config.toml
num_hidden_layers = 16
hidden_size = 384
num_attention_heads = 6
num_key_value_heads = 6
head_dim = 64
intermediate_size = 1536
vocab_size = 32768
hidden_act = "gelu"
norm = "layernorm"
norm_place = "pre"
norm_eps = 1e-05
positions = "rope"
rope_theta = 11000.0
rope_fraction = 0.25
qk_norm = false
attn_scale = 0.125
bias = "all"
tie_word_embeddings = false
parallel_block = false
init = "normal"
init_std_qkv = 0.0272
init_std_o = 0.0
init_std_up = 0.0272
init_std_down = 0.0
optimizer = "soap_variant"
learning_rate = 0.00301
beta1 = 0.95
beta2 = 0.95
weight_decay = 0.26
lr_head = 0.00351
warmup_steps = 200
schedule = "cos"
final_lr_fraction = 0.03
batch_tokens = [131072, 262144, 393216]
max_seq_len = 1024
doc_mask = true
train_tokens = 578300000
max_steps = 2386
dataset = "wikipedia_en"
Each number is 50 + 10 x the weight over its row's rms, rounded and kept within 0 to 99. Layers, rows and columns count from 0. The size before them is the row's rms in percent of the matrix's.

# layer 12 MLP down, 384x1536, rms 0.0875, rows 221-233, columns 512-767
093:38 63 57 59 29 43 39 69 33 47 53 50 40 61 67 41 36 38 51 51 52 41 55 53 49 56 53 57 55 57 71 52 37 52 29 52 44 44 53 61 60 42 50 52 49 55 67 59 54 48 49 67 53 39 50 65 46 41 68 50 42 47 42 46 53 40 56 53 31 53 57 35 60 49 66 39 28 54 43 53 41 47 55 37 50 48 40 48 55 60 37 47 46 31 54 51 46 40 57 40 39 62 33 75 41 54 60 64 57 47 33 49 61 27 43 44 55 37 49 64 42 60 38 46 40 42 67 44 55 62 40 58 41 72 57 51 44 57 43 55 44 64 49 51 46 50 38 53 58 47 43 57 56 27 44 51 36 44 36 49 53 47 57 47 37 59 36 47 53 46 60 64 45 59 48 56 65 44 46 61 62 31 45 51 55 36 53 31 37 65 56 41 40 48 48 63 46 41 48 59 54 46 64 48 58 51 52 57 47 49 58 30 46 57 29 47 57 49 48 29 30 60 49 41 44 50 52 55 40 50 61 38 52 45 53 55 58 55 28 44 45 48 65 49 37 57 38 35 52 25 52 48 34 57 57 37
102:19 55 62 50 42 62 46 30 56 52 43 44 49 39 75 59 40 56 44 47 46 52 49 45 38 54 30 41 65 64 33 58 53 49 57 40 42 54 34 51 45 59 47 35 61 40 58 58 55 60 43 46 45 54 71 56 48 48 47 36 49 60 44 42 49 52 57 51 44 66 49 34 42 20 41 39 48 46 47 53 59 39 55 34 67 53 41 32 60 49 59 39 54 51 40 44 60 63 56 57 60 38 45 54 29 47 36 31 60 52 70 51 44 41 48 61 59 56 74 47 50 49 52 41 56 41 47 40 46 53 53 47 49 48 45 68 45 69 54 79 33 55 39 53 50 66 50 44 45 55 53 48 52 68 40 41 51 40 63 53 58 59 57 58 56 57 57 57 58 57 39 68 49 49 63 54 47 59 43 47 42 51 43 71 58 62 46 46 58 65 56 53 48 70 52 46 47 67 45 34 55 56 53 50 58 41 42 54 41 61 44 70 68 66 44 44 73 47 41 52 48 43 45 50 66 37 44 43 63 53 57 55 51 65 40 51 62 30 38 47 43 58 49 57 43 52 60 44 58 62 54 45 40 55 53 54
093:45 40 46 37 54 39 44 47 44 48 49 55 57 47 60 71 63 52 49 60 48 64 48 50 43 53 53 43 32 54 58 33 40 48 63 48 50 51 39 45 52 60 48 67 48 24 54 41 52 56 46 63 48 53 49 51 32 50 47 41 50 59 45 46 45 49 55 49 57 54 49 69 48 49 47 53 57 47 43 59 43 57 52 47 37 51 47 54 53 50 66 46 54 27 63 55 59 46 64 59 41 39 49 46 47 32 36 65 50 57 50 63 54 59 44 60 46 39 55 65 32 52 53 55 81 61 53 45 47 69 52 47 37 52 46 50 42 53 66 60 56 56 50 49 49 49 50 50 45 51 46 56 49 39 44 43 36 50 35 36 66 43 40 56 60 51 54 42 36 24 44 52 40 31 42 52 51 50 42 49 46 63 50 39 51 37 50 32 55 58 55 36 40 49 56 40 31 55 51 57 51 60 53 49 50 52 55 47 45 34 48 43 60 62 64 59 35 38 37 52 50 31 50 57 48 50 42 56 51 24 56 45 52 42 65 49 55 68 46 68 45 34 55 54 40 59 41 57 59 30 50 51 63 64 76 45
100:46 55 45 48 23 38 39 61 54 49 38 33 57 41 64 43 65 44 49 55 37 50 38 47 44 41 39 32 58 51 58 50 43 56 52 36 45 47 59 61 50 63 57 45 49 47 49 50 53 50 59 59 38 51 63 49 37 57 41 50 57 60 40 53 50 55 58 41 45 38 58 62 57 57 46 54 50 59 55 50 56 56 71 53 46 34 51 47 54 53 59 46 65 60 58 28 54 79 58 46 59 67 56 55 60 51 45 51 53 46 40 54 54 59 53 48 47 48 46 25 35 47 48 48 52 70 59 64 55 49 46 57 44 43 59 47 37 47 41 61 56 38 41 68 44 47 50 51 49 48 42 46 46 62 44 28 67 63 35 47 58 67 54 49 54 62 86 59 43 59 58 45 42 47 50 42 39 48 36 67 53 32 48 55 62 61 64 67 51 52 41 61 44 61 36 54 40 55 30 53 42 48 39 66 31 68 64 40 36 48 62 69 37 58 60 55 59 60 43 50 38 43 56 35 53 57 51 45 57 56 52 61 42 57 35 40 43 60 40 58 31 61 56 47 53 42 38 55 41 46 45 43 42 55 39 45
094:65 47 51 36 56 32 49 40 63 45 46 49 54 56 44 30 42 50 33 50 49 30 50 36 52 52 48 52 48 54 52 50 27 26 78 29 65 50 39 37 48 49 58 42 41 41 68 67 57 42 44 40 61 47 53 49 47 45 49 58 44 49 68 45 26 49 38 38 45 35 49 43 49 35 51 38 53 36 50 48 41 50 52 44 53 38 65 55 31 54 62 46 40 41 40 35 43 50 44 34 48 37 48 49 53 72 46 50 62 43 52 57 57 32 36 37 50 53 45 59 49 41 43 48 53 47 51 38 45 40 49 47 34 44 39 53 41 47 53 57 49 48 40 62 46 46 71 48 33 38 35 58 46 50 33 77 60 57 45 36 45 42 53 35 58 33 76 55 48 63 36 60 39 57 50 42 64 37 58 55 58 40 48 52 32 52 38 46 55 55 49 46 67 62 58 58 45 55 54 41 36 54 69 45 51 47 50 56 53 47 42 45 49 42 41 60 45 31 36 57 58 62 50 52 53 53 56 56 51 42 74 62 41 59 55 46 51 50 57 54 50 58 27 54 57 55 56 47 39 49 34 54 52 42 44 52
093:66 55 54 51 45 40 40 55 49 55 37 57 48 57 45 48 59 61 33 29 41 57 53 65 49 45 54 43 54 47 46 43 54 52 65 25 43 67 30 40 62 26 54 52 47 30 46 45 46 59 63 44 60 58 37 55 48 57 46 49 54 45 47 64 52 50 45 56 22 41 22 53 47 76 51 45 46 61 56 49 44 62 77 38 56 45 46 45 57 59 42 50 66 32 39 49 56 49 57 51 46 42 48 54 25 59 41 40 52 43 61 25 38 40 53 57 65 52 58 50 49 53 51 65 40 40 40 46 43 62 57 41 53 43 60 49 40 61 35 51 53 47 56 45 49 39 50 34 57 42 58 53 50 28 38 58 63 68 59 60 57 44 38 58 42 52 44 46 39 39 57 33 45 62 48 52 44 50 47 42 39 47 37 55 56 48 59 54 57 67 54 40 39 36 53 73 52 38 53 48 33 38 69 53 51 43 40 51 50 39 41 54 48 47 46 43 35 60 49 31 52 51 49 65 56 57 47 55 43 62 49 45 46 46 62 43 38 66 50 47 47 54 33 53 45 48 38 16 30 42 39 40 52 45 62 58
095:37 48 53 49 44 50 49 38 47 50 62 47 42 44 55 52 25 45 60 54 50 43 48 46 30 39 52 55 48 60 17 47 53 62 55 36 38 32 32 50 43 63 40 43 57 58 41 34 54 49 58 51 44 74 69 63 55 29 63 58 38 36 38 44 44 47 57 43 66 63 34 36 65 49 77 64 63 63 50 53 49 48 39 56 53 40 43 49 42 57 45 45 35 48 57 56 43 40 33 55 49 42 46 42 32 56 47 32 58 65 48 74 44 70 48 51 40 49 48 67 37 63 51 46 48 60 42 43 45 53 55 51 43 43 54 44 61 54 50 49 51 39 48 60 52 56 34 44 51 53 44 37 49 37 73 65 49 43 57 42 53 67 57 49 62 33 58 41 71 38 33 55 53 57 62 47 44 32 70 49 49 58 36 64 33 48 57 55 42 42 51 47 60 35 49 25 58 55 59 46 60 47 34 46 69 48 37 53 43 39 51 55 40 52 39 47 58 48 60 50 35 42 48 45 43 37 46 54 42 51 51 54 68 52 39 53 48 56 47 43 49 53 62 54 42 43 37 49 46 52 53 49 59 46 34 50
096:49 45 62 58 44 51 90 30 56 48 56 70 46 53 48 53 44 40 47 50 51 24 54 58 56 41 70 42 55 42 66 63 49 85 57 37 58 76 58 57 62 48 43 48 56 56 49 39 51 45 53 70 33 57 56 59 51 50 46 49 42 41 66 41 42 53 42 59 56 61 50 44 62 34 51 30 48 73 68 47 37 59 60 50 50 40 57 50 45 50 43 28 47 49 47 54 32 41 46 47 51 45 54 57 33 42 34 53 48 47 53 66 55 59 52 35 54 42 51 39 36 41 29 34 70 40 53 36 44 43 43 48 59 30 43 57 56 59 54 58 46 37 63 42 58 40 35 55 37 43 62 54 41 29 51 28 44 23 53 58 52 44 61 63 37 59 47 38 59 49 58 46 61 42 68 37 48 58 62 25 49 34 40 49 28 61 54 37 65 55 33 43 43 81 45 61 59 52 64 63 58 56 57 58 66 50 32 54 54 38 47 54 63 30 66 55 52 57 41 55 52 44 51 42 51 46 40 61 43 52 68 41 50 41 56 49 48 63 56 52 46 63 42 38 37 46 55 52 42 79 65 46 50 68 47 55
102:57 51 63 36 56 55 51 40 47 44 54 50 74 45 67 48 58 41 50 49 56 54 59 58 45 53 49 37 45 65 45 36 44 59 50 36 67 54 41 54 46 52 43 51 57 50 52 57 41 46 68 59 56 41 62 43 49 64 57 49 49 28 39 60 31 39 55 62 51 54 48 47 40 73 26 37 35 57 49 46 51 59 50 62 36 61 49 43 71 42 41 49 48 44 55 60 60 48 54 50 40 46 49 38 42 43 28 35 35 46 46 43 41 57 55 52 40 51 33 62 50 41 41 43 31 45 53 54 49 32 38 42 43 43 51 28 42 41 53 49 42 54 40 47 37 62 51 60 52 56 62 49 57 56 67 27 41 56 57 43 58 54 59 41 69 45 41 53 58 56 58 55 32 49 33 44 45 45 56 53 43 54 56 38 54 44 40 43 54 66 46 31 47 56 57 66 40 58 48 44 51 49 47 35 64 71 74 46 62 57 60 62 48 41 46 45 71 44 50 39 49 42 47 49 41 50 61 58 57 53 45 62 50 50 50 51 59 49 48 23 62 59 43 61 45 53 51 37 47 51 43 32 37 40 59 49
094:48 54 61 49 36 62 48 60 50 52 61 59 54 70 46 37 40 52 57 43 36 39 54 39 40 52 52 49 41 50 61 61 51 58 54 27 44 50 44 49 59 41 42 56 44 34 57 45 34 54 46 36 62 48 33 39 56 49 56 67 52 50 53 38 44 44 38 47 50 46 55 72 57 29 67 61 53 72 50 39 55 57 70 55 51 43 45 38 37 46 66 51 41 47 70 59 40 54 37 50 42 43 32 68 31 49 43 60 46 52 48 35 42 53 56 47 46 59 43 59 39 47 57 44 39 61 56 52 60 59 54 52 42 28 34 58 56 55 57 56 41 30 47 50 33 52 60 40 57 45 40 67 53 60 42 58 46 70 31 65 31 54 63 61 53 34 41 54 66 58 43 35 62 57 36 56 43 66 49 34 46 53 49 40 41 55 63 51 60 45 51 44 47 72 51 59 51 35 55 55 39 59 49 52 44 44 50 60 47 44 48 33 64 46 39 59 49 47 46 50 60 40 43 46 61 28 54 37 45 46 50 46 56 55 81 60 52 52 52 37 46 64 66 45 47 51 60 55 58 47 48 43 67 49 45 63
096:58 54 52 72 38 45 56 40 41 43 40 49 32 64 56 39 44 57 44 62 61 46 28 43 49 47 51 44 50 46 53 49 52 56 60 38 62 43 54 41 39 47 40 57 42 57 53 57 43 44 54 65 72 65 37 38 58 33 48 52 54 59 58 53 35 52 45 55 54 33 35 44 59 72 62 27 37 51 32 69 28 63 47 45 19 59 40 40 56 56 59 56 52 44 33 44 28 58 33 53 44 61 45 51 57 49 50 39 46 53 40 45 51 46 51 51 46 55 44 60 44 56 55 49 35 43 49 57 51 45 40 60 51 40 50 69 54 53 38 40 80 60 41 60 42 62 41 54 22 51 61 52 62 36 57 46 58 48 57 49 50 50 44 45 42 53 27 44 49 45 46 42 40 47 46 39 48 29 58 50 61 48 56 38 47 58 50 54 60 33 56 38 44 59 54 24 49 50 41 40 44 53 65 63 61 56 47 35 51 44 50 59 41 58 62 68 54 46 37 45 52 56 44 52 54 69 54 55 56 21 56 47 54 56 63 41 55 27 42 58 40 52 52 44 52 34 45 52 54 53 49 66 50 52 35 32
105:56 54 37 48 59 47 56 58 59 58 52 55 56 48 49 57 57 46 51 61 51 61 43 57 68 50 39 59 33 52 61 61 57 53 49 64 55 48 75 66 60 78 45 38 57 55 43 66 52 70 49 61 50 50 67 57 39 58 36 54 53 59 48 52 56 30 51 49 50 34 29 39 63 51 59 59 53 48 65 51 62 54 36 35 76 53 57 51 50 63 54 54 58 35 28 63 52 46 43 56 59 66 54 39 74 67 52 48 46 56 41 49 57 49 53 46 78 57 42 58 41 40 54 55 40 65 35 61 59 62 38 48 39 55 49 50 48 62 48 34 53 25 60 56 48 52 54 40 72 62 57 43 52 58 69 62 68 49 50 55 45 47 58 61 28 57 39 47 64 46 66 49 56 44 49 57 54 47 44 39 57 29 57 54 38 30 39 68 45 53 52 51 42 44 50 56 53 42 42 29 49 56 31 49 51 53 57 41 33 72 30 66 70 64 58 57 48 47 59 41 40 54 78 48 49 39 36 50 47 49 52 45 58 46 46 45 38 55 55 50 62 38 53 61 37 69 38 59 60 54 69 52 41 41 81 38
099:32 38 49 80 39 46 44 62 43 57 51 48 37 61 48 62 61 43 55 45 34 42 48 29 35 52 66 51 60 37 57 50 53 45 56 60 44 47 57 45 40 50 37 36 65 44 37 71 46 44 49 35 60 51 48 46 51 47 47 49 66 53 68 59 54 52 49 41 38 29 61 51 40 62 58 62 33 39 51 43 54 52 56 53 46 63 44 46 47 44 31 43 57 47 45 42 55 48 44 36 65 53 46 31 71 37 51 51 39 45 54 72 41 46 47 36 51 35 56 39 41 44 50 46 58 55 63 52 53 48 61 31 43 52 44 65 56 48 45 63 36 64 32 56 46 36 52 38 53 60 51 63 54 63 70 61 44 57 49 47 49 42 52 46 52 43 66 41 64 51 63 57 34 44 62 58 36 65 35 67 43 48 47 47 53 43 48 49 40 51 46 41 42 45 30 47 56 52 42 54 58 38 32 57 35 35 69 50 56 39 58 45 41 36 55 47 57 50 44 40 48 53 51 28 53 40 60 51 45 29 47 37 47 39 18 57 63 51 41 47 55 57 45 44 44 49 39 57 49 64 48 35 71 54 60 49